From a checkpoint of a small transformer trained on Wikipedia: 20 layers, 165M tokens.
Each number is 50 + 15 x the weight over its row's rms, rounded and kept within 0 to 99. Layers, rows and columns count from 0. The size before them is the row's rms in percent of the matrix's.

# layer 7 attention key, 192x192, rms 0.0474, rows 148-166, columns 0-191
097:59 31 44 53 46 65 59 55 53 46 59 83 87 23 50 26 52 75 42 56 50 49 42 70 59 36 52 54 41 28 47 31 49 26 67 29 39 62 26 13 57 60 46 60 47 21 53 41 50 33 63 31 41 61 40 65 39 37 72 44 54 49 56 57 63 71 67 55 27 23 67 58 55 63 49 51 37 13 77 68 54 26 50 54 20 32 49 53 55 57 45 28 43 50 44 69 44 53 22 67 40 63 39 52 21 57 66 53 38 57 71 43 72 58 45 31 49 46 32 63 30 51 56 46 61 74 53 44 40 44 68 29 48 62 74 71 30 54 60 36 27 47 08 58 43 48 78 63 38 46 48 60 39 64 58 43 38 56 45 60 43 55 79 62 51 56 41 40 43 48 44 27 71 58 37 45 34 65 39 65 38 56 54 48 39 39 62 63 69 49 62 00
098:37 66 53 55 63 62 31 29 57 59 42 43 52 27 79 63 00 43 38 47 52 47 09 49 66 61 64 60 27 81 85 55 64 35 39 70 68 43 47 51 41 37 43 38 64 36 61 46 35 54 43 39 64 47 33 71 47 52 45 64 65 57 31 83 46 65 19 37 58 67 62 70 37 60 24 50 55 49 26 56 33 59 37 65 38 27 29 39 52 50 26 40 56 43 67 61 42 32 52 68 48 20 25 56 40 43 60 76 53 33 52 36 24 42 44 48 70 66 61 59 61 81 49 32 67 45 37 57 54 35 85 24 59 41 76 53 51 73 53 51 35 54 46 57 57 37 45 66 53 49 34 41 23 64 66 70 28 56 67 45 28 45 55 68 33 43 49 56 60 56 36 49 56 58 58 78 49 58 67 49 49 45 47 45 29 50 29 41 53 80 67 49
095:56 65 31 83 47 52 50 50 56 38 47 60 35 33 41 39 45 59 63 27 51 39 51 43 13 66 42 90 21 45 28 51 19 47 28 30 44 45 49 43 82 59 59 78 38 44 61 15 54 75 77 66 43 46 32 58 35 46 66 49 51 44 48 37 60 47 28 45 30 29 51 51 73 55 61 55 51 50 62 63 84 71 43 36 56 51 50 35 55 53 60 41 48 51 62 75 58 68 57 68 60 90 35 48 70 54 85 56 43 58 45 76 20 35 48 23 79 33 42 25 55 63 42 78 35 27 41 25 57 58 18 40 63 34 29 23 55 30 41 44 48 60 46 56 48 36 40 62 61 41 54 51 65 50 50 43 32 65 30 55 67 60 46 56 51 73 68 43 64 66 53 60 45 45 48 63 44 64 62 59 57 57 64 53 53 65 42 28 44 30 46 64
102:47 63 53 57 32 53 59 77 58 40 58 41 32 40 37 35 76 57 62 61 57 52 41 56 27 25 59 70 47 68 43 44 40 90 39 63 55 37 51 38 51 46 54 31 54 85 57 54 67 39 35 41 47 59 67 40 62 71 48 80 31 88 73 30 47 26 65 38 47 26 40 68 32 42 51 55 61 53 59 51 49 58 51 54 87 43 63 46 61 40 25 63 58 63 52 27 47 54 45 21 54 50 39 45 65 66 68 52 33 36 47 65 36 52 70 60 39 18 56 58 61 36 42 46 41 26 31 52 55 44 69 31 40 63 69 50 68 66 10 35 46 67 55 69 66 08 39 35 61 78 57 47 20 53 55 32 58 50 45 23 64 68 46 40 64 64 46 48 45 24 65 52 54 55 40 47 51 84 67 53 44 41 42 56 53 46 69 33 35 41 42 86
093:51 65 51 57 61 34 49 58 40 45 67 56 49 54 39 47 54 75 21 35 50 48 57 67 36 47 87 38 56 37 35 16 38 28 57 70 68 42 58 25 36 54 66 44 51 52 52 58 49 51 38 27 57 45 52 66 43 38 60 52 35 65 67 29 62 52 35 42 56 44 57 71 52 25 62 39 53 71 42 53 56 65 87 40 64 54 44 47 47 39 51 56 64 50 49 42 54 53 57 32 49 55 35 57 45 58 79 51 54 35 37 18 54 71 52 54 38 21 61 44 48 77 46 81 53 45 30 24 69 60 44 41 38 65 64 48 47 48 60 51 78 74 37 52 58 56 76 88 46 88 24 38 44 99 47 54 48 73 32 62 30 63 53 23 54 25 38 37 42 71 52 39 68 62 24 67 48 24 42 49 43 42 41 46 64 45 24 43 48 47 71 44
094:68 44 46 43 43 46 51 52 62 52 41 88 74 48 56 61 35 70 57 49 39 33 49 73 43 65 30 65 87 47 74 60 57 70 51 56 59 58 71 50 51 57 57 48 41 56 45 33 32 70 42 51 39 59 28 50 55 56 65 13 48 53 42 46 69 58 38 68 22 53 32 15 45 53 39 63 53 70 52 68 32 37 31 43 45 71 41 40 62 41 58 54 39 39 84 54 61 40 37 56 26 56 51 50 40 44 61 52 50 35 52 49 61 44 53 12 50 83 61 23 35 63 67 43 37 64 86 37 66 51 57 75 33 75 52 45 46 59 26 59 33 72 64 63 51 67 68 41 62 41 45 34 51 26 35 29 35 37 81 58 23 44 62 54 35 54 55 47 57 45 46 37 26 63 56 67 34 35 42 49 75 48 40 71 82 49 41 68 84 20 42 30
084:42 56 62 33 58 44 52 39 35 44 77 59 71 60 48 65 61 69 66 37 64 41 27 40 25 45 36 52 84 69 46 67 39 41 54 62 56 20 51 46 58 40 51 41 45 43 71 83 52 49 42 35 62 26 40 34 45 72 19 31 83 39 49 49 30 04 38 75 46 55 47 55 53 46 08 68 58 41 29 72 30 50 39 29 69 67 42 22 70 50 22 48 52 53 35 57 34 55 47 19 28 15 59 65 79 68 37 68 54 23 48 41 55 32 68 26 51 38 38 33 63 47 57 53 69 54 27 51 59 49 52 49 40 62 49 31 57 61 63 53 43 23 57 58 56 46 61 57 58 61 44 41 57 48 54 23 45 66 26 36 49 59 62 48 60 73 70 27 55 55 49 50 56 60 46 75 64 52 45 54 61 48 81 64 51 47 48 68 63 30 46 39
089:47 50 38 76 48 57 35 05 41 40 24 45 44 41 57 50 27 62 51 53 75 63 40 68 61 54 46 60 34 50 44 42 52 64 64 39 66 50 41 52 55 24 39 52 60 36 74 21 42 70 58 28 18 44 31 57 48 50 57 42 44 63 29 75 69 63 58 63 62 48 58 30 71 55 40 59 56 50 41 49 46 90 29 70 49 72 27 50 48 67 37 42 42 75 72 70 50 38 22 60 19 36 40 76 21 64 37 52 71 40 45 80 66 60 34 25 45 40 51 11 58 71 64 39 58 50 47 55 46 48 75 58 34 65 33 41 59 65 64 39 39 53 61 31 43 42 67 59 49 36 48 43 49 57 27 51 37 52 75 61 51 40 79 70 44 45 47 65 68 69 68 21 38 54 70 82 40 49 38 41 64 48 56 61 51 19 47 49 52 50 60 44
099:50 53 58 39 57 59 52 52 59 46 45 84 46 51 51 77 53 57 42 66 37 56 45 54 42 35 57 85 34 24 47 57 46 38 56 50 52 46 50 66 74 62 42 59 77 28 59 26 45 78 59 75 13 55 34 45 59 37 32 59 38 51 32 62 64 66 31 55 87 38 54 59 48 47 76 33 44 24 64 65 39 54 48 45 18 57 52 51 65 40 19 78 51 50 61 59 47 54 51 55 59 57 22 85 39 32 54 54 52 43 57 64 37 34 44 30 54 30 38 33 48 50 32 45 64 62 61 54 52 35 74 25 59 53 55 23 68 51 35 51 39 31 64 42 42 59 49 59 57 70 99 49 27 34 48 59 39 63 34 18 62 49 67 61 25 58 47 64 51 53 55 32 45 44 52 49 53 52 81 45 71 52 58 46 79 53 17 55 46 72 80 27
096:41 73 59 56 42 48 60 32 42 47 53 33 39 76 60 39 30 55 46 33 39 44 46 50 36 47 38 42 74 36 51 12 39 77 75 59 77 72 75 35 48 54 71 44 41 73 56 52 63 65 32 51 31 54 19 39 64 52 62 32 38 53 51 60 50 39 53 50 03 57 42 74 79 52 59 48 62 29 34 31 41 48 66 36 57 43 69 80 66 56 29 45 53 40 73 49 60 46 56 33 33 45 49 53 49 42 50 39 54 70 38 55 23 71 49 57 40 67 63 51 82 56 54 77 53 51 29 36 64 49 37 65 79 55 59 50 63 47 26 57 52 32 72 55 62 73 83 55 55 44 14 32 17 40 47 36 33 36 56 55 45 70 56 38 50 32 69 78 53 72 46 30 50 41 35 24 48 33 42 59 40 42 60 46 40 48 51 63 72 28 54 73
105:54 39 31 46 45 48 41 34 54 62 77 48 50 58 55 64 21 57 35 36 49 37 39 62 77 64 56 45 38 50 56 21 71 81 66 64 45 71 64 40 67 51 43 67 22 70 44 57 46 55 58 43 46 54 44 46 35 53 55 46 43 51 59 24 49 86 50 57 44 43 38 19 71 71 19 57 28 62 45 91 40 28 78 46 30 41 59 65 64 27 50 38 34 49 58 57 67 54 60 69 27 32 70 46 55 49 22 55 50 71 74 67 68 56 45 22 56 79 49 45 35 64 43 44 69 62 28 40 39 67 33 51 59 48 24 65 54 31 43 50 20 49 50 53 58 70 41 54 48 26 39 52 72 78 73 68 29 68 60 49 49 14 61 48 32 42 55 51 61 41 45 33 54 58 29 30 51 17 64 39 63 41 44 58 63 44 66 36 61 36 66 57
101:65 31 31 62 36 45 53 55 87 54 56 22 42 32 32 30 67 23 50 71 55 59 33 30 58 57 70 50 21 34 43 59 57 58 38 52 38 54 49 56 71 58 42 60 32 53 46 23 51 15 59 48 59 83 53 57 35 55 62 46 52 44 50 72 64 36 50 37 24 53 62 52 57 41 69 61 38 55 70 26 69 63 52 56 67 57 61 45 22 65 89 54 52 42 51 32 74 50 56 46 61 35 65 37 49 51 68 29 47 50 38 62 61 43 41 74 94 88 47 59 52 52 70 49 52 45 56 65 37 56 27 57 47 41 45 60 31 51 60 24 52 34 43 49 68 29 39 25 25 30 73 58 52 47 37 55 47 26 66 32 47 56 65 67 40 23 60 57 38 43 45 46 59 63 60 19 63 63 33 45 37 58 43 41 11 51 79 51 46 54 78 62
095:37 66 57 20 41 63 49 57 44 65 62 81 72 31 41 72 41 67 63 35 54 45 32 52 37 53 29 84 57 66 70 49 39 59 58 33 47 46 43 25 35 28 68 56 54 69 27 48 48 41 23 64 59 23 51 46 81 53 58 24 44 64 60 43 59 68 28 53 78 25 26 64 31 53 43 70 80 58 42 77 26 28 60 16 69 45 49 44 65 48 39 56 33 75 30 44 51 57 64 72 40 38 53 75 56 38 54 89 57 61 37 55 92 42 43 49 38 58 53 35 53 49 41 41 52 59 55 57 49 61 72 65 59 45 57 68 46 68 32 46 36 51 46 73 39 60 75 53 32 83 47 44 62 43 56 45 45 38 37 30 20 46 65 53 33 37 74 48 51 46 41 43 20 54 52 51 42 71 42 68 49 51 51 55 65 65 35 60 53 32 39 57
105:57 31 34 61 70 51 21 24 48 52 55 49 26 54 62 56 90 52 54 69 69 58 47 62 86 47 38 42 53 43 47 53 38 50 61 57 46 53 48 35 67 45 41 57 72 87 48 42 52 31 54 59 41 46 68 61 81 42 24 51 44 51 60 20 44 52 70 55 42 55 38 36 24 53 53 41 11 61 47 70 45 54 31 56 29 63 36 31 48 43 57 62 45 48 56 72 16 61 65 54 56 58 55 63 50 45 22 49 75 88 60 80 53 51 42 44 50 66 57 35 36 33 68 49 76 71 56 58 59 56 55 67 27 49 45 63 31 52 55 50 58 00 67 45 52 60 26 24 51 64 84 25 24 28 46 48 64 44 73 41 45 52 35 70 59 34 46 50 53 61 43 48 40 64 54 32 54 55 49 61 60 49 33 47 28 54 16 61 50 36 55 33
100:41 71 95 26 83 60 65 79 50 38 51 19 57 48 51 60 65 47 67 71 33 27 66 37 37 39 56 48 95 85 43 61 35 53 26 70 54 39 46 37 49 56 47 52 57 63 58 68 41 56 54 38 49 41 66 64 52 35 47 44 33 56 64 50 20 38 62 44 47 55 58 50 55 59 45 50 36 09 64 42 60 52 29 61 54 38 50 65 81 48 22 17 55 35 54 53 48 59 31 32 54 75 45 34 55 41 69 65 43 05 53 37 60 28 30 61 55 40 65 56 66 58 67 36 47 42 35 52 70 50 41 49 61 57 61 44 76 46 47 63 45 68 43 37 55 49 35 69 54 30 38 58 47 54 40 21 33 81 28 50 79 56 54 54 58 51 37 39 65 39 66 69 56 47 22 56 50 45 19 29 41 55 46 44 55 55 58 38 41 40 40 39
104:44 38 48 49 62 48 39 49 33 30 44 46 61 47 61 58 40 49 36 65 49 54 42 49 39 48 54 59 42 87 70 66 74 68 20 81 66 36 72 32 20 66 78 59 82 19 63 70 37 50 33 46 36 47 59 45 68 48 48 46 71 46 45 58 45 45 81 66 34 39 58 66 84 50 63 63 18 25 42 57 27 77 36 42 31 52 36 34 41 51 46 44 57 17 48 40 56 56 14 58 48 67 39 45 47 53 61 55 64 35 62 52 62 63 48 44 54 81 39 58 44 37 34 62 52 43 86 49 73 50 61 20 52 28 72 49 51 38 70 32 47 44 44 65 58 32 64 50 57 30 63 45 62 58 65 55 44 58 54 37 37 40 66 55 51 66 54 42 45 36 42 70 35 62 72 30 66 78 56 53 57 54 85 24 45 31 38 46 83 58 40 38
097:48 52 42 49 86 38 48 81 62 50 23 50 63 47 44 30 47 35 46 69 41 48 48 55 46 24 57 11 50 84 44 64 63 23 26 28 40 61 53 48 49 37 60 68 32 31 41 44 35 85 45 60 35 42 57 74 87 43 54 32 66 53 45 60 38 62 53 75 43 47 61 44 48 47 59 70 44 32 73 72 50 36 25 78 47 32 42 68 60 37 46 30 60 35 68 53 55 43 42 46 30 59 57 86 24 67 94 54 54 46 33 63 59 63 45 60 50 52 58 63 22 62 29 22 42 35 58 59 57 65 56 34 43 50 35 47 48 36 83 52 64 41 46 48 42 45 26 40 34 43 38 40 64 31 30 19 60 49 33 53 41 50 53 82 42 62 52 44 56 58 49 56 30 54 50 50 50 58 26 41 70 58 70 45 41 72 32 51 42 59 30 34
099:59 53 67 51 44 34 55 93 23 23 50 79 64 37 35 53 49 35 71 58 63 43 53 44 43 45 00 50 61 60 43 20 33 28 78 30 61 43 40 21 60 30 52 63 88 30 44 61 68 40 57 76 57 46 25 65 59 49 54 33 37 70 56 68 56 77 52 54 66 36 59 91 59 60 55 63 71 35 29 38 61 42 39 32 58 65 31 51 72 51 81 53 58 76 35 57 49 47 79 59 50 53 46 48 53 49 44 37 28 58 52 53 78 53 50 74 73 41 49 44 46 42 52 47 56 58 41 40 26 55 42 44 49 56 53 54 39 43 33 70 61 36 34 71 31 64 54 39 27 47 53 52 56 24 61 63 63 28 25 54 46 66 72 38 35 47 45 48 63 48 51 58 44 37 66 65 55 51 22 49 27 64 60 33 53 67 50 47 39 78 44 50
096:53 33 57 27 48 62 68 63 66 35 27 74 55 43 41 40 56 41 65 39 29 57 46 60 31 44 51 31 63 58 39 44 75 35 69 46 46 68 57 63 50 81 50 63 54 47 36 49 60 25 74 50 19 59 15 59 17 28 41 44 43 46 40 70 72 48 30 56 49 24 71 52 71 72 74 40 55 38 60 50 57 19 99 62 47 42 79 61 44 45 38 37 57 61 56 60 50 53 49 58 57 59 52 42 37 64 57 52 66 56 40 77 47 44 35 25 71 69 53 57 62 85 34 26 49 49 76 44 62 44 45 59 42 42 63 73 69 47 45 62 56 12 57 40 58 60 58 27 50 63 33 40 37 24 36 44 30 48 53 36 35 63 66 48 57 41 53 55 60 81 47 53 54 56 27 41 43 51 69 35 71 40 39 37 16 75 42 56 42 54 70 45
# layer 7 attention query, 192x192, rms 0.0475, rows 149-166, columns 0-191
100:49 52 36 52 35 49 35 46 54 29 40 22 58 74 39 44 77 42 81 50 54 61 40 65 62 45 53 85 65 26 62 61 35 66 63 00 49 52 56 71 29 47 40 61 57 38 63 33 64 47 56 39 45 51 37 37 23 48 74 44 33 38 55 38 79 69 65 75 31 36 55 59 79 11 55 38 35 65 71 33 62 69 41 37 47 53 38 34 58 63 29 42 63 70 49 58 36 49 34 42 39 45 64 67 30 48 25 45 50 23 50 58 17 42 49 58 43 29 46 61 30 49 49 66 69 53 41 53 49 59 81 53 44 65 63 44 44 48 28 39 28 44 56 47 35 71 61 23 40 67 78 45 82 44 37 51 65 44 52 14 41 28 35 53 61 37 39 39 52 59 70 35 31 38 49 62 47 49 49 34 62 58 39 47 52 61 61 56 47 36 56 52
099:49 30 50 38 70 50 52 47 55 62 58 25 50 44 28 66 65 45 37 56 53 64 59 68 42 56 36 13 46 41 40 44 76 50 46 50 63 39 62 23 57 32 49 22 50 63 08 55 47 50 32 30 43 46 49 67 33 49 88 50 48 50 62 58 05 52 40 35 30 38 29 33 45 70 54 76 42 32 50 57 38 62 37 43 74 52 50 44 59 76 43 15 47 69 49 43 42 24 47 43 33 37 57 47 57 57 53 41 49 32 45 55 88 66 30 50 50 30 52 55 63 43 43 10 55 51 62 52 23 47 35 49 50 42 66 62 60 54 38 93 61 36 31 68 49 49 80 49 38 59 67 40 45 59 69 56 45 58 51 49 40 45 54 62 55 44 67 49 62 50 71 45 37 78 62 55 55 68 47 61 52 43 77 69 28 59 33 89 14 65 46 58
097:59 36 61 57 76 58 73 58 66 72 50 61 42 31 82 47 44 54 47 49 47 81 49 53 41 60 41 17 28 30 29 59 78 33 14 53 42 53 40 40 60 62 44 69 61 52 46 48 60 60 56 50 99 52 41 52 56 55 50 13 76 74 35 59 47 58 23 49 38 68 42 27 71 62 62 45 53 61 62 30 51 57 49 52 62 41 51 80 55 34 57 08 58 42 63 49 53 52 45 51 33 56 62 58 25 45 60 38 66 57 38 48 61 21 46 55 50 80 80 41 18 67 38 35 51 83 57 67 60 31 48 42 63 53 50 71 56 76 44 74 54 42 74 45 67 32 45 37 40 39 60 41 41 41 55 45 33 67 24 58 37 45 49 52 31 45 58 55 45 76 64 31 38 37 24 56 44 44 46 42 44 45 57 50 39 38 52 53 45 29 82 28
092:60 69 48 55 66 41 66 26 58 61 49 38 69 24 49 31 52 47 58 34 43 70 46 47 59 78 43 40 50 42 75 53 73 63 46 61 23 37 51 55 47 76 53 49 42 35 55 29 58 66 50 54 51 53 56 37 58 64 32 50 58 61 34 44 68 21 52 53 30 40 32 16 99 62 48 36 66 43 49 18 59 54 46 61 10 52 76 70 76 36 55 89 42 63 54 49 59 32 45 44 35 51 39 50 53 52 46 29 61 61 23 42 49 30 50 51 49 43 61 55 65 64 58 25 36 75 46 59 36 46 61 65 35 38 24 43 67 52 33 64 32 38 56 57 30 42 35 43 46 31 61 60 28 39 23 42 67 47 51 73 30 58 11 69 67 84 50 47 55 28 60 29 52 36 58 49 58 56 73 72 50 54 55 70 52 54 69 63 61 47 63 68
095:38 44 44 43 21 42 25 51 34 36 81 89 45 50 51 51 44 65 77 71 41 51 55 52 36 51 68 55 64 86 31 67 57 44 40 36 54 28 63 56 57 52 00 52 92 37 50 31 55 62 54 85 61 65 62 40 71 49 60 76 56 39 63 38 36 61 50 60 39 60 57 69 38 48 37 40 20 47 45 76 45 38 46 12 55 38 46 44 70 58 77 63 46 65 57 75 57 41 38 38 52 40 63 47 42 53 66 56 49 78 38 31 49 66 19 73 51 57 46 68 74 32 62 46 62 44 47 76 61 54 55 52 49 17 22 50 46 56 27 52 54 31 27 42 20 57 32 69 61 48 52 65 49 49 46 65 70 48 54 40 52 65 74 47 48 39 34 54 75 44 44 47 42 31 48 39 38 38 50 37 43 64 47 51 71 54 38 45 57 31 59 38
087:51 46 22 66 48 62 54 63 77 39 39 73 52 28 52 42 47 42 74 60 44 35 26 77 38 40 41 24 44 69 23 65 47 74 46 21 59 54 55 56 56 48 25 55 45 55 30 46 44 45 36 95 54 62 45 74 47 64 55 34 45 64 45 29 42 64 27 55 15 52 40 66 72 41 43 62 39 52 88 97 81 45 79 60 42 40 30 56 70 69 62 44 40 64 71 63 53 45 62 40 40 44 37 64 16 44 81 40 48 37 50 41 49 56 47 51 53 71 45 51 45 70 53 54 39 62 53 44 57 58 50 44 58 28 53 43 44 21 29 12 43 73 51 54 57 37 82 38 51 30 31 55 58 33 56 75 48 47 48 27 45 61 39 59 40 50 64 42 52 52 71 24 48 40 36 49 40 73 66 47 56 45 53 36 48 75 53 41 56 38 48 46
098:52 47 48 14 33 69 43 54 44 22 27 46 49 53 50 60 44 51 66 49 33 56 49 41 56 59 77 18 70 62 42 50 67 79 49 43 54 40 48 71 57 35 51 56 51 55 24 37 63 35 45 46 69 58 51 63 44 40 66 64 47 38 74 62 44 59 93 54 36 50 48 63 93 35 44 37 28 49 38 60 57 56 47 26 51 17 57 39 73 61 73 38 40 57 57 74 39 63 60 28 49 58 61 61 27 27 55 30 37 87 69 43 40 58 42 54 47 27 35 57 63 38 36 53 76 39 65 60 62 62 58 38 59 23 82 35 54 35 28 31 54 53 22 71 49 70 53 45 62 80 60 54 73 56 44 63 43 47 59 17 59 43 54 48 74 40 52 35 71 66 55 21 53 55 37 64 43 43 43 34 55 27 61 54 12 54 51 61 52 65 49 61
100:61 42 50 37 67 46 44 66 54 39 53 38 68 71 45 63 72 42 42 56 41 67 56 80 58 39 23 02 43 70 58 74 40 67 43 36 52 52 56 42 48 36 68 58 59 61 38 31 30 45 33 26 49 57 81 80 54 45 49 46 25 44 45 39 29 69 67 69 58 39 51 51 27 51 31 41 22 61 48 33 76 41 72 46 70 73 55 57 45 36 32 13 58 42 32 32 43 49 49 44 34 56 62 39 86 50 81 75 29 39 30 49 50 51 43 38 39 09 58 42 56 62 52 55 76 56 54 69 31 41 72 59 46 29 69 61 50 74 38 67 41 18 33 57 28 48 50 56 39 61 58 31 37 64 47 70 46 56 49 60 52 50 46 63 53 29 64 58 39 65 72 63 51 83 45 43 47 41 57 36 51 57 37 58 16 59 63 38 43 47 42 44
093:45 48 12 57 31 45 67 75 37 54 63 65 54 37 43 29 49 65 39 59 62 63 44 30 53 65 63 64 48 64 70 44 60 53 60 50 50 41 25 32 69 53 57 73 79 34 46 33 39 36 41 75 64 55 44 48 53 55 57 55 61 42 76 28 56 23 45 39 67 49 26 33 66 59 57 41 51 51 50 66 57 51 60 39 60 67 30 41 61 53 99 65 51 99 52 45 63 66 56 44 62 65 41 42 61 33 43 54 71 44 51 52 43 29 54 57 39 55 60 56 31 41 65 20 54 47 54 44 39 39 44 40 36 45 37 85 52 52 20 38 44 55 54 58 45 62 31 50 62 23 76 24 50 35 23 45 44 59 47 68 50 73 34 49 46 46 68 34 44 09 67 50 44 72 85 70 41 34 44 64 38 62 67 48 35 52 28 24 50 59 53 51
103:23 62 47 57 44 63 57 45 34 40 51 43 55 75 30 48 85 55 48 57 44 60 62 34 60 43 38 65 53 57 47 65 51 39 71 59 45 47 40 31 61 46 37 40 86 59 52 65 64 64 47 64 45 60 64 11 41 66 65 67 44 65 61 15 65 55 52 39 55 92 56 58 40 41 69 43 75 24 52 52 50 58 36 32 28 62 55 58 37 63 70 63 44 42 34 77 43 37 05 26 78 70 52 32 51 44 58 41 49 41 40 42 65 65 70 46 57 42 54 51 38 40 51 63 31 38 60 54 67 54 33 74 41 34 61 68 26 71 59 14 66 80 63 50 36 45 59 57 38 72 56 62 50 58 64 21 55 34 67 68 77 68 55 40 54 58 55 23 24 31 45 69 60 32 63 30 42 35 43 52 36 43 39 69 76 57 63 40 43 55 38 54
097:25 51 69 53 49 61 36 42 18 43 46 55 19 69 59 73 46 42 34 47 51 32 53 53 63 43 52 53 52 51 51 43 51 40 51 40 75 70 28 49 37 69 48 34 47 59 41 72 75 43 68 27 60 36 34 28 37 37 37 51 57 34 68 54 45 54 57 42 64 33 64 52 33 22 68 48 63 40 64 33 09 38 47 83 55 24 48 46 45 46 60 68 51 36 42 52 26 58 37 50 70 44 54 73 54 59 06 31 63 73 70 63 52 41 57 49 36 58 58 45 34 20 36 38 38 39 43 35 23 68 51 52 41 71 50 50 65 34 60 59 35 62 71 33 79 56 59 56 64 55 22 51 50 45 54 40 46 64 73 59 70 47 58 39 40 83 41 42 50 53 46 88 48 52 41 75 62 76 39 49 54 49 51 34 57 10 13 56 62 71 40 66
098:34 50 35 48 57 38 68 40 52 53 35 71 49 44 57 42 60 58 78 49 41 54 86 47 25 72 42 11 51 61 52 70 56 73 49 29 33 46 66 75 42 55 40 50 53 43 31 54 24 51 16 53 48 33 49 74 65 54 56 51 72 48 35 44 33 67 22 72 49 76 46 30 33 41 46 58 59 55 42 61 70 61 41 51 65 26 38 75 18 49 73 51 46 61 67 54 67 62 21 53 46 65 41 19 35 67 53 65 54 65 54 19 55 87 40 43 39 48 46 58 59 58 55 78 50 42 47 37 59 54 31 57 59 37 33 65 71 80 34 49 35 53 57 52 54 30 55 54 62 30 71 28 75 48 29 69 42 51 53 33 41 61 53 50 77 47 22 60 31 49 52 51 32 45 41 23 36 66 54 51 51 57 26 46 83 44 79 41 58 55 48 31
101:60 11 59 39 32 58 36 72 53 77 31 63 45 42 53 59 26 65 67 44 46 47 61 46 26 37 51 48 64 84 66 54 41 62 52 39 57 76 37 51 51 27 46 66 46 20 48 67 47 51 72 33 84 58 49 54 59 49 50 33 40 58 26 46 47 69 64 67 82 70 76 53 54 72 48 33 47 56 35 49 50 24 72 32 45 60 78 61 28 44 38 24 56 37 30 44 80 51 59 54 71 58 51 43 84 57 24 66 34 67 69 43 64 72 37 55 37 28 56 63 45 25 46 54 09 24 55 64 39 51 39 48 40 36 64 64 26 50 46 23 36 41 21 57 54 35 42 45 59 37 37 68 70 48 59 67 56 49 61 38 77 53 80 52 67 33 55 66 44 36 51 54 44 50 46 54 55 49 61 41 51 49 34 59 43 45 63 16 58 44 40 59
097:56 65 54 44 49 41 56 63 66 44 54 49 51 41 47 40 40 18 36 36 55 72 23 31 42 57 37 45 26 00 50 53 42 40 21 62 51 42 66 42 52 67 75 52 32 67 23 41 56 27 53 48 57 78 22 57 64 61 60 57 98 71 69 55 79 61 41 35 29 54 74 22 61 33 32 50 37 83 62 64 30 68 66 56 53 56 56 51 65 53 22 60 69 51 49 62 43 38 42 47 53 46 56 71 13 47 49 45 46 18 50 65 27 53 54 50 55 72 48 46 31 61 35 40 67 67 75 41 35 55 32 64 60 48 55 60 61 23 54 36 54 55 48 40 60 47 33 48 41 41 51 48 55 45 58 54 44 37 48 47 34 55 52 64 26 60 59 36 87 56 53 60 43 47 83 66 43 45 39 62 49 63 81 36 37 50 45 50 50 49 53 81
104:41 66 80 68 44 51 46 70 63 54 64 36 28 53 57 28 34 50 61 49 65 57 39 59 50 29 52 70 67 30 67 63 39 61 52 39 66 66 63 53 69 42 38 43 45 63 41 37 55 70 48 57 37 17 34 38 30 36 47 47 34 67 39 12 57 67 47 61 36 21 54 60 47 50 43 60 28 53 84 46 64 38 68 14 66 41 44 47 75 54 09 67 45 49 36 69 19 26 73 75 34 44 62 62 62 50 45 49 41 46 55 51 45 32 64 40 78 26 52 44 46 34 50 68 65 24 56 40 72 74 42 66 71 78 41 43 49 53 24 50 44 82 78 58 40 32 35 32 39 38 50 51 36 42 27 46 83 52 55 46 57 64 52 73 61 59 46 64 73 59 51 63 56 60 42 54 40 17 43 55 58 57 53 40 54 43 43 56 49 18 54 38
094:60 37 57 56 70 52 34 55 26 48 60 69 62 53 32 65 18 70 50 36 60 64 48 60 55 52 39 81 57 47 61 56 27 48 51 49 44 44 66 70 44 30 64 61 45 65 57 65 43 44 44 56 46 43 54 72 65 62 49 45 69 65 78 86 49 67 39 63 58 53 53 38 30 58 09 59 55 53 21 16 37 48 55 37 52 31 55 40 38 53 09 52 60 45 24 40 30 50 44 55 49 24 21 36 41 30 57 62 58 52 47 64 50 46 62 52 61 21 40 72 47 69 47 60 81 38 47 45 19 43 28 69 51 84 74 49 52 16 39 57 72 72 29 74 64 57 66 47 33 59 60 63 61 79 43 49 76 60 58 26 74 32 63 55 43 67 36 52 73 48 28 45 36 51 56 65 49 64 55 48 45 66 62 62 74 43 48 54 44 29 59 47
101:41 33 58 37 56 42 49 11 47 55 30 54 56 84 51 56 62 53 31 46 60 43 67 53 47 47 00 43 45 49 55 55 38 81 28 94 53 58 68 83 47 70 66 37 15 55 40 50 33 51 42 56 48 48 60 63 34 49 36 43 55 35 43 48 45 36 59 40 50 62 43 42 22 51 46 37 73 51 23 60 59 47 62 81 53 57 37 45 08 40 46 41 42 50 77 46 55 60 41 55 29 72 26 51 47 56 61 51 57 47 70 64 65 64 71 40 50 64 62 45 60 71 43 63 59 63 71 31 36 42 50 33 47 84 38 44 78 66 32 51 46 43 44 56 55 72 51 55 66 35 54 30 36 52 57 55 62 55 55 31 59 57 53 66 69 54 48 71 58 54 60 00 56 58 38 23 55 48 65 57 56 64 39 21 57 45 35 47 63 66 45 56
099:47 46 40 40 52 47 48 51 27 70 76 35 63 51 59 41 45 41 15 58 73 59 55 60 67 54 56 10 48 34 50 58 24 57 54 57 53 38 50 69 84 59 46 68 54 61 29 61 46 51 50 74 43 45 74 46 72 60 60 40 51 53 67 50 54 38 61 19 66 44 32 61 23 48 57 61 11 58 26 48 37 79 68 46 56 60 48 62 37 56 71 71 47 72 60 17 40 59 37 56 67 74 50 44 95 56 54 67 32 11 51 58 67 42 53 69 30 38 50 39 42 45 71 60 51 44 38 66 13 42 61 48 62 37 49 65 51 67 43 56 57 44 31 45 65 43 39 66 53 39 60 33 24 53 38 64 53 54 38 54 47 52 54 36 58 45 37 35 60 32 75 79 58 54 58 45 54 78 24 58 38 55 51 51 60 36 28 29 42 30 30 84